From a checkpoint of a small transformer trained on Wikipedia.
Size: 4 heads of 64, vocabulary 2171, 11.6M parameters.
Each number is 200 + 40 x the weight over the matrix's rms, rounded and kept within 0 to 999. Layers, rows and columns count from 0.

# down: layer 2 MLP down (transposed), 512x256, rms 0.225, rows 446-480, columns 64-127
# gate: layer 2 MLP gate, 512x256, rms 0.245, rows 447-481, columns 64-127
# up: layer 2 MLP up, 512x256, rms 0.245, rows 447-481, columns 64-127
down446,199,215,203,225,211,219,223,204,191,175,147,189,173,212,184,136,209,161,143,148,190,173,181,273,259,244,196,204,200,194,182,205,243,223,205,239,182,141,224,177,208,209,198,168,138,267,216,192,261,222,77,238,243,220,163,174,262,178,206,213,249,216,160,228
gate447,244,263,182,245,174,202,283,234,210,172,200,188,231,239,257,189,185,192,244,192,224,192,177,229,165,206,136,273,208,197,263,198,266,208,253,239,174,149,288,190,276,203,226,240,270,171,182,249,291,217,246,163,202,253,216,270,237,197,218,203,195,191,215,239
up447,191,301,187,205,166,218,247,282,212,137,189,155,193,161,180,220,201,164,200,247,252,181,205,231,203,205,145,307,211,177,264,203,235,242,244,206,183,144,216,263,257,215,155,238,286,195,185,212,258,229,279,172,213,219,245,272,247,260,239,237,187,215,202,272
down447,207,187,178,268,225,167,183,223,189,206,215,138,175,165,206,288,198,241,216,199,131,235,151,184,159,182,206,251,243,244,284,202,173,169,238,252,189,218,232,145,145,229,264,182,199,233,184,186,244,254,159,167,227,174,214,158,235,139,152,116,246,174,249,190
gate448,153,196,161,168,195,217,183,213,195,167,224,230,170,210,179,189,203,97,152,203,190,190,178,178,167,197,256,214,267,245,165,213,238,184,185,239,240,183,272,239,227,172,162,182,216,263,206,124,175,177,201,205,117,211,143,239,245,194,174,172,360,246,162,179
up448,131,217,253,164,145,253,179,215,195,233,205,197,130,206,245,186,238,208,193,203,171,200,318,285,224,153,207,141,278,268,227,209,172,260,247,141,163,151,192,227,190,206,186,237,231,265,240,125,164,140,205,284,213,159,197,187,223,214,175,229,195,273,177,190
down448,210,104,186,241,169,61,135,207,247,203,162,179,271,276,186,253,162,221,112,174,129,198,225,201,227,247,207,178,219,197,150,212,85,243,236,236,219,106,196,242,158,227,107,261,105,276,169,169,200,209,139,205,186,268,105,204,207,228,164,200,193,143,171,224
gate449,240,222,231,197,244,199,226,204,165,244,176,211,209,307,195,207,176,239,258,199,147,230,184,194,243,135,227,275,187,197,165,195,160,217,199,213,195,227,195,189,230,253,136,248,239,215,166,243,251,226,204,188,193,196,155,215,179,198,252,163,255,184,166,167
up449,153,148,183,197,144,234,208,116,212,236,237,165,206,162,213,226,251,205,176,273,251,176,168,188,111,240,193,143,179,190,240,178,255,145,205,168,156,134,202,206,161,192,244,165,140,194,202,182,159,221,209,251,263,158,224,108,226,219,193,213,205,193,249,238
down449,232,261,172,145,214,222,226,158,255,211,244,194,249,191,182,207,205,183,165,223,176,177,247,166,224,186,223,157,149,286,155,180,184,184,234,276,221,187,225,213,260,219,212,200,262,218,126,179,147,183,176,181,251,123,267,172,187,182,123,233,140,182,237,245
gate450,160,163,132,243,151,173,179,221,188,218,219,199,238,160,236,175,203,193,262,243,204,171,273,185,162,286,214,130,218,230,165,214,142,204,260,174,218,175,127,198,160,228,199,151,179,129,206,243,213,250,220,227,217,254,223,219,269,189,206,245,158,257,265,167
up450,232,176,118,243,267,209,223,219,283,93,208,229,94,192,269,220,133,176,186,194,211,221,196,245,238,173,152,206,231,227,233,207,270,223,183,206,226,218,152,180,180,170,254,208,234,246,195,200,236,195,180,225,169,220,270,237,151,202,171,194,222,214,157,146
down450,144,202,174,280,246,164,264,230,157,199,149,203,258,176,258,207,247,230,170,208,144,232,219,224,227,197,212,119,153,221,205,177,105,198,195,244,190,206,129,201,228,192,185,112,207,189,241,130,206,218,232,144,143,189,192,214,167,292,183,150,221,121,173,136
gate451,171,220,153,172,244,205,154,183,236,198,208,160,180,225,83,230,104,171,229,177,206,227,241,147,189,238,206,168,199,220,194,230,229,226,172,252,151,179,224,218,150,221,247,179,150,177,212,179,273,245,189,165,229,207,195,229,153,295,241,161,155,275,243,171
up451,200,238,232,221,207,211,223,169,180,145,192,160,232,199,261,205,217,166,267,133,256,234,271,283,187,219,173,219,160,120,195,204,123,192,197,178,227,216,198,248,137,207,224,222,188,246,196,171,266,238,196,164,199,213,237,248,270,299,257,137,126,181,179,275
down451,232,149,247,233,109,197,218,271,143,187,245,318,229,250,228,117,213,149,194,184,221,166,183,228,225,179,230,248,242,158,191,196,210,206,232,188,271,150,179,290,171,249,272,163,153,222,236,154,321,202,167,112,193,145,223,254,133,130,286,196,205,170,251,183
gate452,241,134,260,153,206,161,185,173,223,217,151,227,226,195,201,174,245,228,139,248,215,178,160,205,146,95,296,137,215,153,147,184,223,170,157,227,212,189,220,222,215,200,180,158,151,192,177,217,136,278,207,146,199,155,244,248,165,196,162,226,237,242,164,221
up452,172,209,204,187,148,181,229,212,240,240,228,221,205,179,221,132,243,170,207,162,190,274,236,207,216,181,205,209,242,213,168,190,206,270,183,234,167,223,248,215,180,185,235,254,206,210,182,201,189,200,206,198,240,170,245,128,193,153,212,262,223,155,212,245
down452,245,195,204,226,199,213,250,187,256,136,232,292,154,219,264,157,161,220,157,175,198,188,257,227,218,222,239,188,220,159,197,162,265,214,221,193,148,184,225,233,177,163,119,202,162,231,244,215,256,168,104,82,203,181,171,169,175,178,170,176,264,201,205,204
gate453,253,144,176,228,200,214,194,144,157,213,181,212,152,240,185,106,161,175,174,237,203,242,192,266,123,213,163,156,236,236,155,188,215,191,199,230,228,236,232,187,226,198,199,182,229,204,224,242,216,190,181,164,143,224,152,196,235,230,133,245,175,181,227,230
up453,251,198,166,255,153,187,164,177,226,210,204,246,207,212,158,199,173,140,219,174,148,192,215,238,135,208,211,212,176,192,191,184,224,203,260,238,189,189,231,242,228,117,201,216,215,167,224,202,337,175,236,142,157,151,151,178,243,226,202,232,163,215,204,224
down453,145,235,170,200,233,231,199,270,196,213,229,184,196,214,119,115,221,151,164,202,160,197,162,272,235,181,161,166,228,249,249,189,202,88,202,300,205,220,221,190,204,235,133,263,225,193,152,245,229,185,190,187,209,190,172,200,206,192,183,213,210,213,218,186
gate454,192,189,211,205,226,249,200,247,158,246,252,252,244,128,171,216,210,55,247,201,215,236,222,179,207,205,225,170,247,254,199,174,238,226,163,198,167,178,194,157,177,148,184,216,231,214,157,253,248,231,156,205,205,265,231,172,250,247,193,222,173,206,262,214
up454,143,247,212,196,136,175,282,231,210,207,235,243,147,207,164,100,128,207,136,207,239,153,213,130,225,216,169,170,161,201,202,219,195,129,250,178,204,254,267,206,188,237,228,196,225,299,138,202,180,195,172,233,154,270,186,156,203,226,130,180,228,254,219,197
down454,223,184,203,171,217,226,223,195,211,181,210,193,175,192,255,177,221,203,192,168,263,187,167,211,149,275,190,197,256,157,199,222,232,217,248,198,186,270,199,214,156,264,202,153,258,208,209,106,178,178,177,232,192,258,201,260,185,273,118,205,142,216,212,269
gate455,219,153,125,246,247,207,206,225,258,178,118,211,192,186,149,238,168,215,135,245,188,198,225,186,204,286,222,209,195,167,164,197,196,207,167,155,188,219,230,286,109,194,193,184,105,236,182,248,225,177,171,134,248,142,185,192,189,195,303,130,172,231,233,158
up455,213,192,194,206,206,173,223,214,232,165,122,174,165,167,155,166,148,223,113,237,245,221,242,231,174,328,185,194,156,193,193,278,104,223,184,134,257,170,220,301,174,257,238,129,124,204,125,214,212,171,187,180,167,160,179,191,192,185,223,163,159,281,221,153
down455,278,265,185,124,196,199,207,155,269,98,211,208,187,165,241,221,185,228,170,279,264,177,155,155,204,179,200,202,195,177,195,185,132,149,146,239,231,201,174,195,234,180,239,239,170,189,224,252,219,220,152,170,184,215,262,130,182,191,225,146,148,216,240,175
gate456,218,245,201,146,244,159,120,185,178,175,283,173,206,194,196,156,131,112,224,199,145,173,248,258,196,185,147,152,199,218,191,207,160,128,244,199,161,209,233,142,164,227,193,146,159,234,208,271,178,250,245,185,134,169,195,187,166,281,222,251,164,228,160,228
up456,186,277,190,171,179,264,167,168,188,165,229,225,155,118,215,210,171,103,257,166,246,179,200,223,185,175,197,173,194,240,159,210,135,220,181,200,140,188,224,173,137,166,192,216,176,176,176,229,157,247,172,211,161,144,202,146,209,235,256,235,180,179,126,265
down456,161,256,152,198,169,257,92,218,189,216,267,205,96,192,162,180,244,114,263,210,262,161,184,262,176,192,157,147,249,251,199,251,172,218,212,194,210,170,223,214,190,143,150,175,210,208,119,250,191,223,213,189,210,229,186,146,172,265,221,245,232,209,166,220
gate457,249,209,192,248,205,227,185,195,222,168,186,191,240,165,213,183,212,216,151,212,195,215,203,162,174,139,239,162,214,229,244,210,186,246,266,232,217,200,176,202,195,142,113,124,195,228,212,160,177,177,154,165,216,256,193,216,132,232,149,199,165,137,176,195
up457,252,216,195,231,228,256,202,178,223,132,192,257,240,262,253,201,299,218,172,204,224,234,205,233,168,223,160,149,225,208,266,192,248,237,193,221,139,110,175,204,193,120,124,128,184,236,189,136,155,182,183,195,181,176,166,198,181,207,148,141,234,184,173,234
down457,207,225,219,135,215,193,235,161,195,272,124,183,191,181,170,241,189,226,208,159,228,168,195,122,196,217,180,252,208,251,229,271,199,201,214,222,231,123,190,195,181,175,147,207,181,229,205,184,186,223,222,271,224,176,220,205,203,225,141,241,223,231,155,180
gate458,141,148,132,227,180,89,226,209,258,188,217,152,196,203,225,150,264,267,213,234,194,243,222,125,167,204,148,229,215,156,199,189,247,183,198,212,164,238,199,267,157,232,255,179,216,254,235,251,263,214,149,116,230,194,210,215,130,143,168,238,158,150,211,207
up458,200,156,205,189,188,184,217,189,215,113,238,171,139,211,210,194,232,181,159,170,196,181,185,212,187,197,162,236,141,244,154,172,199,183,199,134,149,198,120,224,223,146,124,233,267,210,144,203,235,163,187,139,243,159,169,168,171,211,215,164,202,163,218,202
down458,220,214,164,221,219,207,151,179,167,222,170,119,220,261,149,226,234,224,151,199,219,296,181,143,219,129,139,208,223,154,202,230,265,194,197,220,234,190,197,195,230,205,258,71,125,300,189,127,159,190,161,253,207,267,235,161,159,194,208,131,173,220,227,258
gate459,206,99,155,239,215,264,149,164,261,113,166,226,163,192,185,136,192,212,219,174,174,194,292,142,239,192,199,233,202,156,195,142,183,180,216,168,178,252,192,215,143,129,255,202,217,266,228,216,172,133,202,227,244,214,131,233,202,177,197,239,183,219,227,133
up459,183,161,187,255,283,216,164,217,221,210,125,165,199,153,219,125,193,225,195,173,203,237,340,151,213,269,198,281,174,153,165,155,205,169,222,240,162,246,211,223,149,236,249,260,186,300,181,147,138,173,216,216,179,248,203,242,183,252,166,128,240,160,225,168
down459,228,202,205,242,219,205,167,212,224,191,192,177,153,277,188,143,227,225,227,150,185,226,298,199,176,174,221,245,232,177,256,183,194,139,176,229,144,225,167,232,191,178,232,249,166,223,132,136,223,170,163,243,254,203,205,194,273,208,218,241,185,176,241,145
gate460,135,209,131,174,244,260,149,255,268,203,198,200,181,252,265,148,244,190,204,164,157,212,211,177,134,181,202,206,249,207,196,301,197,126,198,219,196,197,203,149,211,179,201,211,191,164,205,201,165,217,224,291,229,177,218,150,201,174,216,161,227,146,197,183
up460,138,195,150,117,219,195,155,180,229,207,245,208,197,203,167,225,182,152,224,185,203,253,173,240,170,305,172,218,145,189,222,231,220,176,205,217,220,134,168,154,190,226,123,138,217,211,221,231,151,216,181,192,217,177,164,171,201,169,203,195,152,268,179,221
down460,124,207,188,221,304,132,155,219,170,227,212,221,195,194,194,175,241,122,241,145,178,231,171,172,112,193,218,191,220,174,215,261,240,194,154,190,133,158,215,157,221,234,231,185,212,176,236,154,271,218,173,190,230,205,241,167,182,237,238,195,180,198,193,227
gate461,187,227,278,148,195,208,188,237,288,179,246,236,149,180,290,161,187,208,138,170,241,199,237,184,204,166,193,258,256,180,178,163,197,270,184,205,208,161,140,220,142,197,226,251,105,218,172,72,214,201,216,212,221,200,212,204,160,247,221,195,222,235,115,231
up461,210,172,170,198,181,109,232,216,139,199,178,179,225,204,175,188,222,212,251,214,211,202,210,203,157,203,209,156,161,245,148,199,207,142,153,212,267,211,190,213,204,217,183,183,276,295,156,264,165,240,224,164,157,199,214,260,220,142,168,230,204,213,177,216
down461,189,160,162,212,223,181,306,197,245,176,180,226,216,243,135,243,208,217,250,155,216,166,225,248,114,189,188,145,244,122,219,258,219,226,227,183,125,280,178,225,215,179,142,203,245,206,209,211,203,158,176,130,188,220,140,190,246,249,170,272,145,197,164,152
gate462,230,213,210,194,194,143,166,218,224,202,253,182,284,176,159,268,195,193,203,228,234,246,252,229,195,214,219,218,209,173,275,198,259,186,227,229,237,226,235,221,229,182,255,155,216,178,220,169,168,176,163,192,170,209,147,199,172,172,126,258,228,177,164,217
up462,182,229,219,189,231,150,113,212,205,171,206,221,298,182,178,244,154,230,209,215,241,251,207,205,215,176,235,226,220,225,304,242,229,186,268,225,218,272,244,216,209,220,242,166,202,120,216,169,177,227,204,154,145,194,161,202,214,175,176,224,190,138,213,218
down462,265,219,191,210,183,221,175,159,178,237,152,125,251,167,164,196,176,149,244,230,213,251,221,232,262,220,225,199,133,250,108,169,243,198,191,258,212,245,198,252,207,146,246,233,250,174,210,201,226,190,118,157,214,183,127,155,218,173,170,201,157,152,214,200
gate463,176,148,211,207,145,135,176,196,170,237,188,212,188,177,180,191,195,202,257,252,189,193,167,170,111,211,162,166,144,271,182,191,193,207,188,193,234,268,256,217,144,168,207,173,225,269,215,152,196,163,278,206,222,201,181,177,222,201,208,215,155,268,204,166
up463,170,201,216,158,198,231,181,239,192,143,201,220,191,245,220,196,241,214,163,185,193,248,242,202,190,202,178,261,274,121,230,190,193,132,222,175,191,234,237,176,209,215,223,226,240,211,276,242,237,266,196,173,200,272,214,191,223,118,192,248,243,47,173,224
down463,235,251,261,255,146,97,139,207,193,129,122,150,253,203,217,153,227,194,235,215,282,182,160,204,180,254,190,213,297,120,230,273,169,235,198,210,132,299,187,228,188,212,245,211,231,273,147,234,293,243,238,202,177,212,190,159,216,215,222,184,250,165,242,221
gate464,186,129,192,190,245,174,95,192,169,169,204,139,222,237,209,178,158,205,199,185,240,211,212,158,216,279,207,239,195,167,170,211,212,204,199,215,175,155,290,265,191,290,214,208,191,190,222,207,209,216,253,217,193,224,209,214,192,223,231,147,182,257,141,110
up464,206,180,212,199,246,200,123,226,200,188,219,168,228,202,185,221,188,157,174,233,208,287,171,158,196,267,213,195,198,194,155,171,205,174,234,256,175,170,205,234,128,265,237,172,255,191,204,182,148,212,230,216,191,152,211,241,271,215,223,165,175,210,169,214
down464,171,229,260,234,92,203,235,192,190,198,207,215,218,163,170,211,195,218,190,147,199,188,164,140,152,222,210,219,110,243,221,198,202,120,256,191,257,178,243,197,185,196,203,243,255,188,182,261,187,203,167,204,186,161,247,211,256,180,174,204,181,132,200,145
gate465,208,213,232,248,169,249,128,208,176,232,73,173,211,120,201,150,126,167,184,174,139,202,202,221,246,169,249,124,157,197,192,202,180,224,142,233,159,207,279,193,159,259,207,319,186,146,213,223,215,258,222,166,194,270,243,261,122,160,266,197,228,209,127,135
up465,214,162,201,241,208,224,321,221,122,259,185,150,206,183,242,120,200,225,217,207,205,254,125,195,185,217,230,193,207,226,159,233,114,179,148,193,112,160,158,216,154,135,227,174,145,171,168,220,156,198,180,184,221,255,200,223,82,164,227,222,266,215,198,210
down465,232,268,222,141,263,157,203,191,169,216,250,202,204,194,223,186,178,233,246,155,176,181,157,97,236,213,189,162,200,247,315,132,213,209,266,137,153,160,194,217,159,153,191,208,141,183,179,194,177,248,230,197,205,233,260,140,127,154,249,240,209,204,268,225
gate466,236,180,170,184,171,245,203,243,206,157,168,195,233,226,192,247,224,151,198,222,159,184,158,170,196,246,154,201,123,144,213,219,180,235,161,189,183,176,236,220,257,139,200,271,154,186,241,162,193,184,160,187,213,191,197,198,222,162,226,238,182,237,210,152
up466,193,231,204,203,149,132,206,162,176,176,218,169,177,202,237,158,165,269,192,204,249,194,192,176,175,216,214,187,212,195,205,226,222,190,174,185,265,184,215,207,218,194,154,148,230,204,166,195,157,212,211,261,197,218,187,187,160,216,172,183,198,244,253,187
down466,153,156,168,167,235,219,166,214,202,177,270,209,256,214,165,201,171,209,212,180,261,146,205,243,224,267,179,241,237,212,268,302,251,184,283,175,137,252,207,159,161,186,235,229,164,150,213,158,191,284,249,227,170,145,155,181,188,287,218,196,226,202,233,217
gate467,155,223,223,208,214,228,197,259,256,167,170,201,295,177,207,136,176,173,209,181,157,262,215,244,197,211,162,217,157,167,174,178,173,236,90,231,291,195,281,200,234,107,217,97,284,174,187,137,252,190,236,175,233,226,126,222,164,206,175,224,212,189,183,158
up467,244,261,234,135,193,124,210,234,191,230,250,122,223,226,210,205,173,266,260,203,205,261,155,265,249,213,211,212,228,204,148,237,196,262,283,233,286,206,194,284,265,297,191,281,213,214,97,214,203,231,225,150,210,177,191,190,216,140,182,212,166,269,189,185
down467,142,214,217,162,172,142,211,259,172,187,172,204,220,206,275,159,163,171,183,234,145,233,314,306,228,151,163,174,232,214,157,198,208,143,181,235,183,195,184,128,241,224,135,244,194,177,238,180,219,219,241,150,177,210,226,135,254,202,212,180,148,140,122,266
gate468,196,244,144,176,224,73,250,163,196,211,224,291,260,209,191,207,133,244,233,257,223,228,169,241,160,208,238,279,256,206,218,221,241,202,233,243,115,271,180,236,173,177,231,221,255,230,184,287,174,214,173,231,212,177,172,201,198,249,218,154,182,204,172,260
up468,244,247,179,157,224,157,225,231,240,209,233,229,298,244,219,279,205,226,158,231,151,148,226,238,148,182,233,260,225,232,159,286,183,171,125,219,120,198,216,243,163,308,190,246,275,288,216,167,168,180,126,251,241,192,232,177,206,268,196,191,207,213,198,200
down468,228,247,238,258,142,195,258,198,216,126,174,230,249,191,196,246,216,248,243,217,217,172,162,250,194,171,176,243,225,218,234,202,193,210,172,218,181,142,254,233,167,158,233,284,210,192,182,214,220,156,185,209,297,199,218,269,240,239,140,171,125,194,186,216
gate469,226,202,223,183,198,261,170,212,228,251,229,184,256,165,215,193,236,174,200,162,282,194,245,158,151,147,212,156,132,164,231,125,145,233,180,215,173,179,133,220,170,182,186,192,210,249,230,161,248,218,207,189,211,150,193,182,214,232,212,209,197,221,159,183
up469,241,227,186,203,181,191,209,203,183,151,158,283,172,183,237,229,193,158,150,165,111,228,167,274,193,228,213,189,228,202,182,219,159,224,258,172,229,217,256,220,223,209,146,239,238,137,228,223,199,219,171,220,197,191,208,216,228,105,170,269,120,273,158,188
down469,257,188,176,218,162,204,212,184,172,163,162,207,160,224,195,164,251,180,196,204,173,252,208,154,236,211,172,225,245,225,203,222,190,158,221,166,135,206,224,166,183,121,229,224,174,213,238,125,234,233,105,226,224,235,185,165,197,150,172,197,176,222,229,249
gate470,203,191,178,162,159,156,188,172,159,247,163,190,249,148,222,162,185,175,211,202,266,189,217,194,162,205,237,256,192,190,230,208,184,232,203,173,215,251,210,183,169,229,283,208,206,231,226,258,269,185,198,182,240,204,201,197,253,154,187,206,169,175,210,263
up470,221,235,178,245,218,234,217,261,187,188,267,183,162,203,177,220,219,197,230,201,143,217,191,217,217,126,158,161,191,174,191,141,253,173,202,238,119,164,160,234,268,117,172,228,126,173,207,188,177,194,198,158,218,229,219,232,250,213,192,211,194,213,171,119
down470,200,174,202,220,270,229,145,222,172,196,261,242,225,262,230,157,198,174,150,235,199,211,215,241,208,142,156,189,180,231,208,180,198,168,151,242,159,215,125,223,240,115,196,269,155,203,166,217,154,206,190,190,166,139,238,246,216,251,215,216,183,182,244,141
gate471,213,196,111,225,221,171,170,165,202,212,198,189,178,245,202,238,272,133,154,277,267,189,177,215,304,128,213,88,229,237,256,277,142,236,73,249,320,224,228,203,183,176,182,197,176,212,252,212,170,202,233,219,170,226,256,122,238,200,281,197,214,142,255,210
up471,179,217,294,166,149,137,233,209,190,140,224,178,223,197,167,158,150,257,177,216,147,221,173,236,114,250,200,305,151,171,196,97,194,137,256,140,95,148,179,177,257,204,246,217,236,206,195,199,236,205,134,163,251,180,112,190,206,220,89,154,237,240,93,146
down471,162,105,157,211,179,221,208,227,169,265,283,193,209,176,168,109,201,106,226,229,128,197,206,134,212,155,186,226,152,204,195,232,276,204,309,195,144,212,240,255,164,195,213,196,196,255,111,173,158,204,196,167,243,157,175,283,112,245,196,182,248,285,131,109
gate472,228,214,182,223,213,138,196,246,189,204,166,214,227,196,222,249,225,200,168,248,216,154,210,236,187,119,204,146,236,114,217,227,247,200,192,262,171,218,215,149,236,184,101,221,164,185,195,186,211,217,216,137,311,196,177,316,143,198,231,211,203,166,189,297
up472,229,162,196,223,106,168,141,245,182,242,147,208,186,245,179,217,250,263,104,199,155,194,177,253,178,189,197,146,134,255,175,183,271,178,245,155,137,227,181,269,164,249,205,168,268,186,222,202,179,188,236,286,246,233,190,257,144,248,207,155,227,223,240,189
down472,249,204,118,126,234,136,155,204,124,215,209,180,250,194,205,177,148,219,225,228,205,140,262,213,160,119,128,76,94,226,228,207,257,256,246,172,207,169,192,201,151,196,182,139,224,170,198,176,246,175,209,180,209,269,224,265,232,199,228,219,161,266,253,187
gate473,188,244,197,148,246,103,209,217,184,187,203,277,222,228,135,108,244,247,172,163,169,238,222,180,261,282,203,211,276,223,183,183,195,185,225,258,181,167,240,180,201,272,239,207,272,146,189,191,231,273,184,206,287,249,241,202,139,170,198,202,186,233,237,259
up473,174,242,167,141,212,152,192,219,114,183,168,236,208,188,161,222,225,207,212,140,201,211,191,194,205,213,113,215,238,315,174,172,173,220,256,198,227,262,230,166,165,274,213,195,269,257,176,207,215,217,182,184,142,183,205,215,164,212,205,140,150,158,149,242
down473,239,246,79,205,169,152,148,225,276,225,132,192,188,173,194,191,192,146,176,167,201,190,223,191,186,172,209,198,198,297,171,175,120,213,234,156,124,120,142,255,190,180,165,230,254,232,239,198,239,154,250,244,214,241,169,230,122,196,205,162,234,197,212,203
gate474,133,212,230,191,195,168,204,197,164,157,176,225,154,209,192,113,121,188,167,201,206,150,156,249,231,202,167,251,212,241,287,220,187,197,148,197,159,230,118,258,220,204,207,183,165,204,193,234,207,168,170,167,226,268,235,228,182,172,214,159,191,240,263,183
up474,233,201,164,193,198,208,196,184,251,262,230,206,194,148,189,269,187,230,201,200,247,310,191,214,198,157,213,210,200,246,202,166,230,227,276,229,234,204,253,197,213,277,163,227,152,166,166,234,245,238,281,279,197,157,143,211,223,301,194,181,174,184,148,189
down474,214,148,158,212,167,211,157,210,218,188,244,107,256,142,202,265,205,204,210,229,185,221,320,210,143,116,253,153,206,241,147,190,176,228,202,128,284,187,219,170,210,201,226,138,187,181,206,203,215,233,281,278,240,188,210,189,166,230,204,224,193,151,230,207
gate475,183,155,152,185,103,178,203,281,221,314,221,260,176,210,182,239,234,207,221,184,204,186,186,148,173,188,203,185,249,192,180,203,209,287,188,256,203,217,229,194,192,201,199,216,147,201,183,238,221,244,206,223,189,203,207,193,153,251,182,184,168,165,216,113
up475,191,286,169,176,238,220,222,143,217,150,170,168,231,190,195,205,176,180,179,161,203,151,268,213,220,194,249,222,215,193,212,209,187,159,201,190,163,171,184,218,214,193,193,241,248,212,266,250,167,224,160,204,208,249,228,173,201,174,232,184,225,272,123,201
down475,217,254,196,204,256,190,195,134,234,196,158,197,206,222,184,212,211,183,166,201,284,204,198,241,257,220,211,197,194,231,202,112,162,104,280,139,168,203,188,215,240,249,107,244,256,200,224,237,201,211,191,213,233,174,236,207,250,175,262,221,214,196,179,185
gate476,178,187,182,209,160,175,184,194,163,218,248,178,207,164,138,192,260,220,199,221,276,287,180,205,142,146,249,144,130,232,231,188,239,198,172,169,182,170,205,121,141,262,199,133,202,134,233,206,214,251,197,140,243,223,202,257,117,252,192,161,240,245,287,208
up476,158,206,217,243,222,255,230,286,291,215,159,182,191,234,166,248,182,177,163,109,227,134,177,117,248,273,219,147,234,235,186,235,125,147,164,175,211,150,218,254,234,269,213,232,107,213,186,182,168,192,136,206,187,201,139,149,212,200,226,143,182,267,158,152
down476,186,197,262,174,164,269,271,248,216,209,222,181,241,205,135,162,131,261,252,194,187,114,171,150,217,291,181,205,279,260,162,220,206,218,191,203,90,143,211,252,212,217,250,228,273,187,193,192,202,158,111,229,231,238,178,169,294,213,201,213,147,215,265,183
gate477,204,220,197,242,251,268,186,143,156,247,216,193,202,230,200,179,166,184,226,245,197,156,273,187,129,194,257,235,166,187,198,157,191,87,174,112,162,212,237,202,208,186,216,189,228,176,201,212,114,255,165,176,206,220,206,271,247,127,291,189,187,223,183,183
up477,159,205,202,253,181,200,176,174,227,176,146,195,225,278,205,274,175,161,125,211,190,167,212,218,139,192,222,280,242,253,216,129,249,165,207,192,172,234,171,232,183,224,213,208,170,239,219,274,178,269,217,154,157,192,215,167,220,255,229,183,137,222,236,278
down477,172,115,203,176,241,142,236,279,203,119,188,157,207,238,159,243,238,133,249,152,235,215,179,246,194,151,215,297,162,215,172,173,198,160,231,113,200,207,171,166,149,135,225,231,230,137,173,190,202,193,150,236,203,195,211,200,208,232,259,285,239,149,184,245
gate478,216,195,228,152,345,222,330,153,231,173,233,221,254,164,273,263,262,139,189,200,205,125,238,256,195,86,218,141,165,214,139,145,249,180,196,217,190,220,202,224,253,201,208,169,289,230,153,191,174,138,147,177,229,144,163,206,141,147,217,192,136,213,208,236
up478,160,194,120,200,215,198,203,190,199,201,184,142,103,211,187,262,171,209,253,165,158,205,187,191,145,257,155,202,203,193,233,191,209,216,244,247,239,158,258,219,238,200,196,260,202,168,179,162,172,213,216,259,148,204,252,219,244,273,205,90,162,196,219,244
down478,216,146,151,253,126,140,184,200,154,254,245,211,183,234,172,163,128,276,212,232,209,204,152,224,196,212,171,187,160,192,148,150,145,121,244,210,187,254,214,216,172,173,150,217,163,208,191,225,146,158,204,230,212,200,173,135,170,201,197,276,175,231,206,207
gate479,200,82,185,198,164,111,175,216,235,274,271,218,180,154,264,131,268,248,112,218,227,170,275,199,162,182,190,260,241,122,127,217,156,184,170,246,206,250,121,201,203,247,119,160,137,260,225,202,158,111,188,224,156,156,120,32,233,188,144,112,279,219,214,188
up479,208,166,198,171,250,130,171,259,218,255,67,228,123,145,217,98,182,253,165,178,190,213,201,270,207,281,156,287,267,181,156,245,217,215,203,142,291,248,143,206,131,186,150,207,189,193,219,163,155,116,224,214,222,234,55,156,222,226,168,225,167,170,241,127
down479,190,171,89,125,215,170,212,256,231,250,211,153,260,130,240,161,285,214,187,203,193,178,283,231,201,245,207,188,221,150,210,165,146,219,205,159,157,185,222,205,227,202,237,185,118,190,150,162,270,182,257,221,200,265,151,195,222,207,171,229,150,158,192,249
gate480,165,168,200,156,229,137,150,239,192,186,213,187,205,167,220,246,230,233,197,175,161,233,162,191,208,219,170,181,181,190,184,183,189,156,242,236,127,212,219,209,184,180,200,246,158,224,198,222,168,195,220,199,206,152,169,214,254,185,237,199,161,177,187,196
up480,155,186,193,142,236,170,148,196,183,197,239,206,183,162,262,214,201,210,185,166,165,214,212,204,227,183,166,166,196,176,212,138,186,158,197,236,153,221,167,187,239,188,230,203,200,174,174,227,193,209,284,193,205,135,145,172,252,203,249,156,168,180,176,229
down480,168,191,175,142,179,206,152,177,159,215,210,161,163,197,233,189,184,175,177,156,211,175,206,193,218,197,169,184,153,223,194,162,240,181,155,102,238,254,196,209,219,165,180,222,157,238,201,180,238,234,225,210,193,233,154,186,169,204,228,236,132,176,199,232
gate481,244,190,134,181,268,216,177,194,172,158,186,256,239,199,242,228,191,179,273,210,206,199,191,149,227,226,264,138,267,147,222,229,210,150,175,229,160,225,156,187,140,208,342,239,191,176,184,201,262,188,176,208,175,241,197,199,206,224,234,220,166,205,255,191
up481,238,237,229,143,252,218,134,214,125,265,145,238,239,169,198,219,181,168,185,186,176,272,186,164,233,211,265,131,239,164,223,233,130,169,267,204,181,189,152,198,152,183,337,241,201,149,202,162,246,159,231,227,185,231,218,237,183,266,165,229,248,205,247,209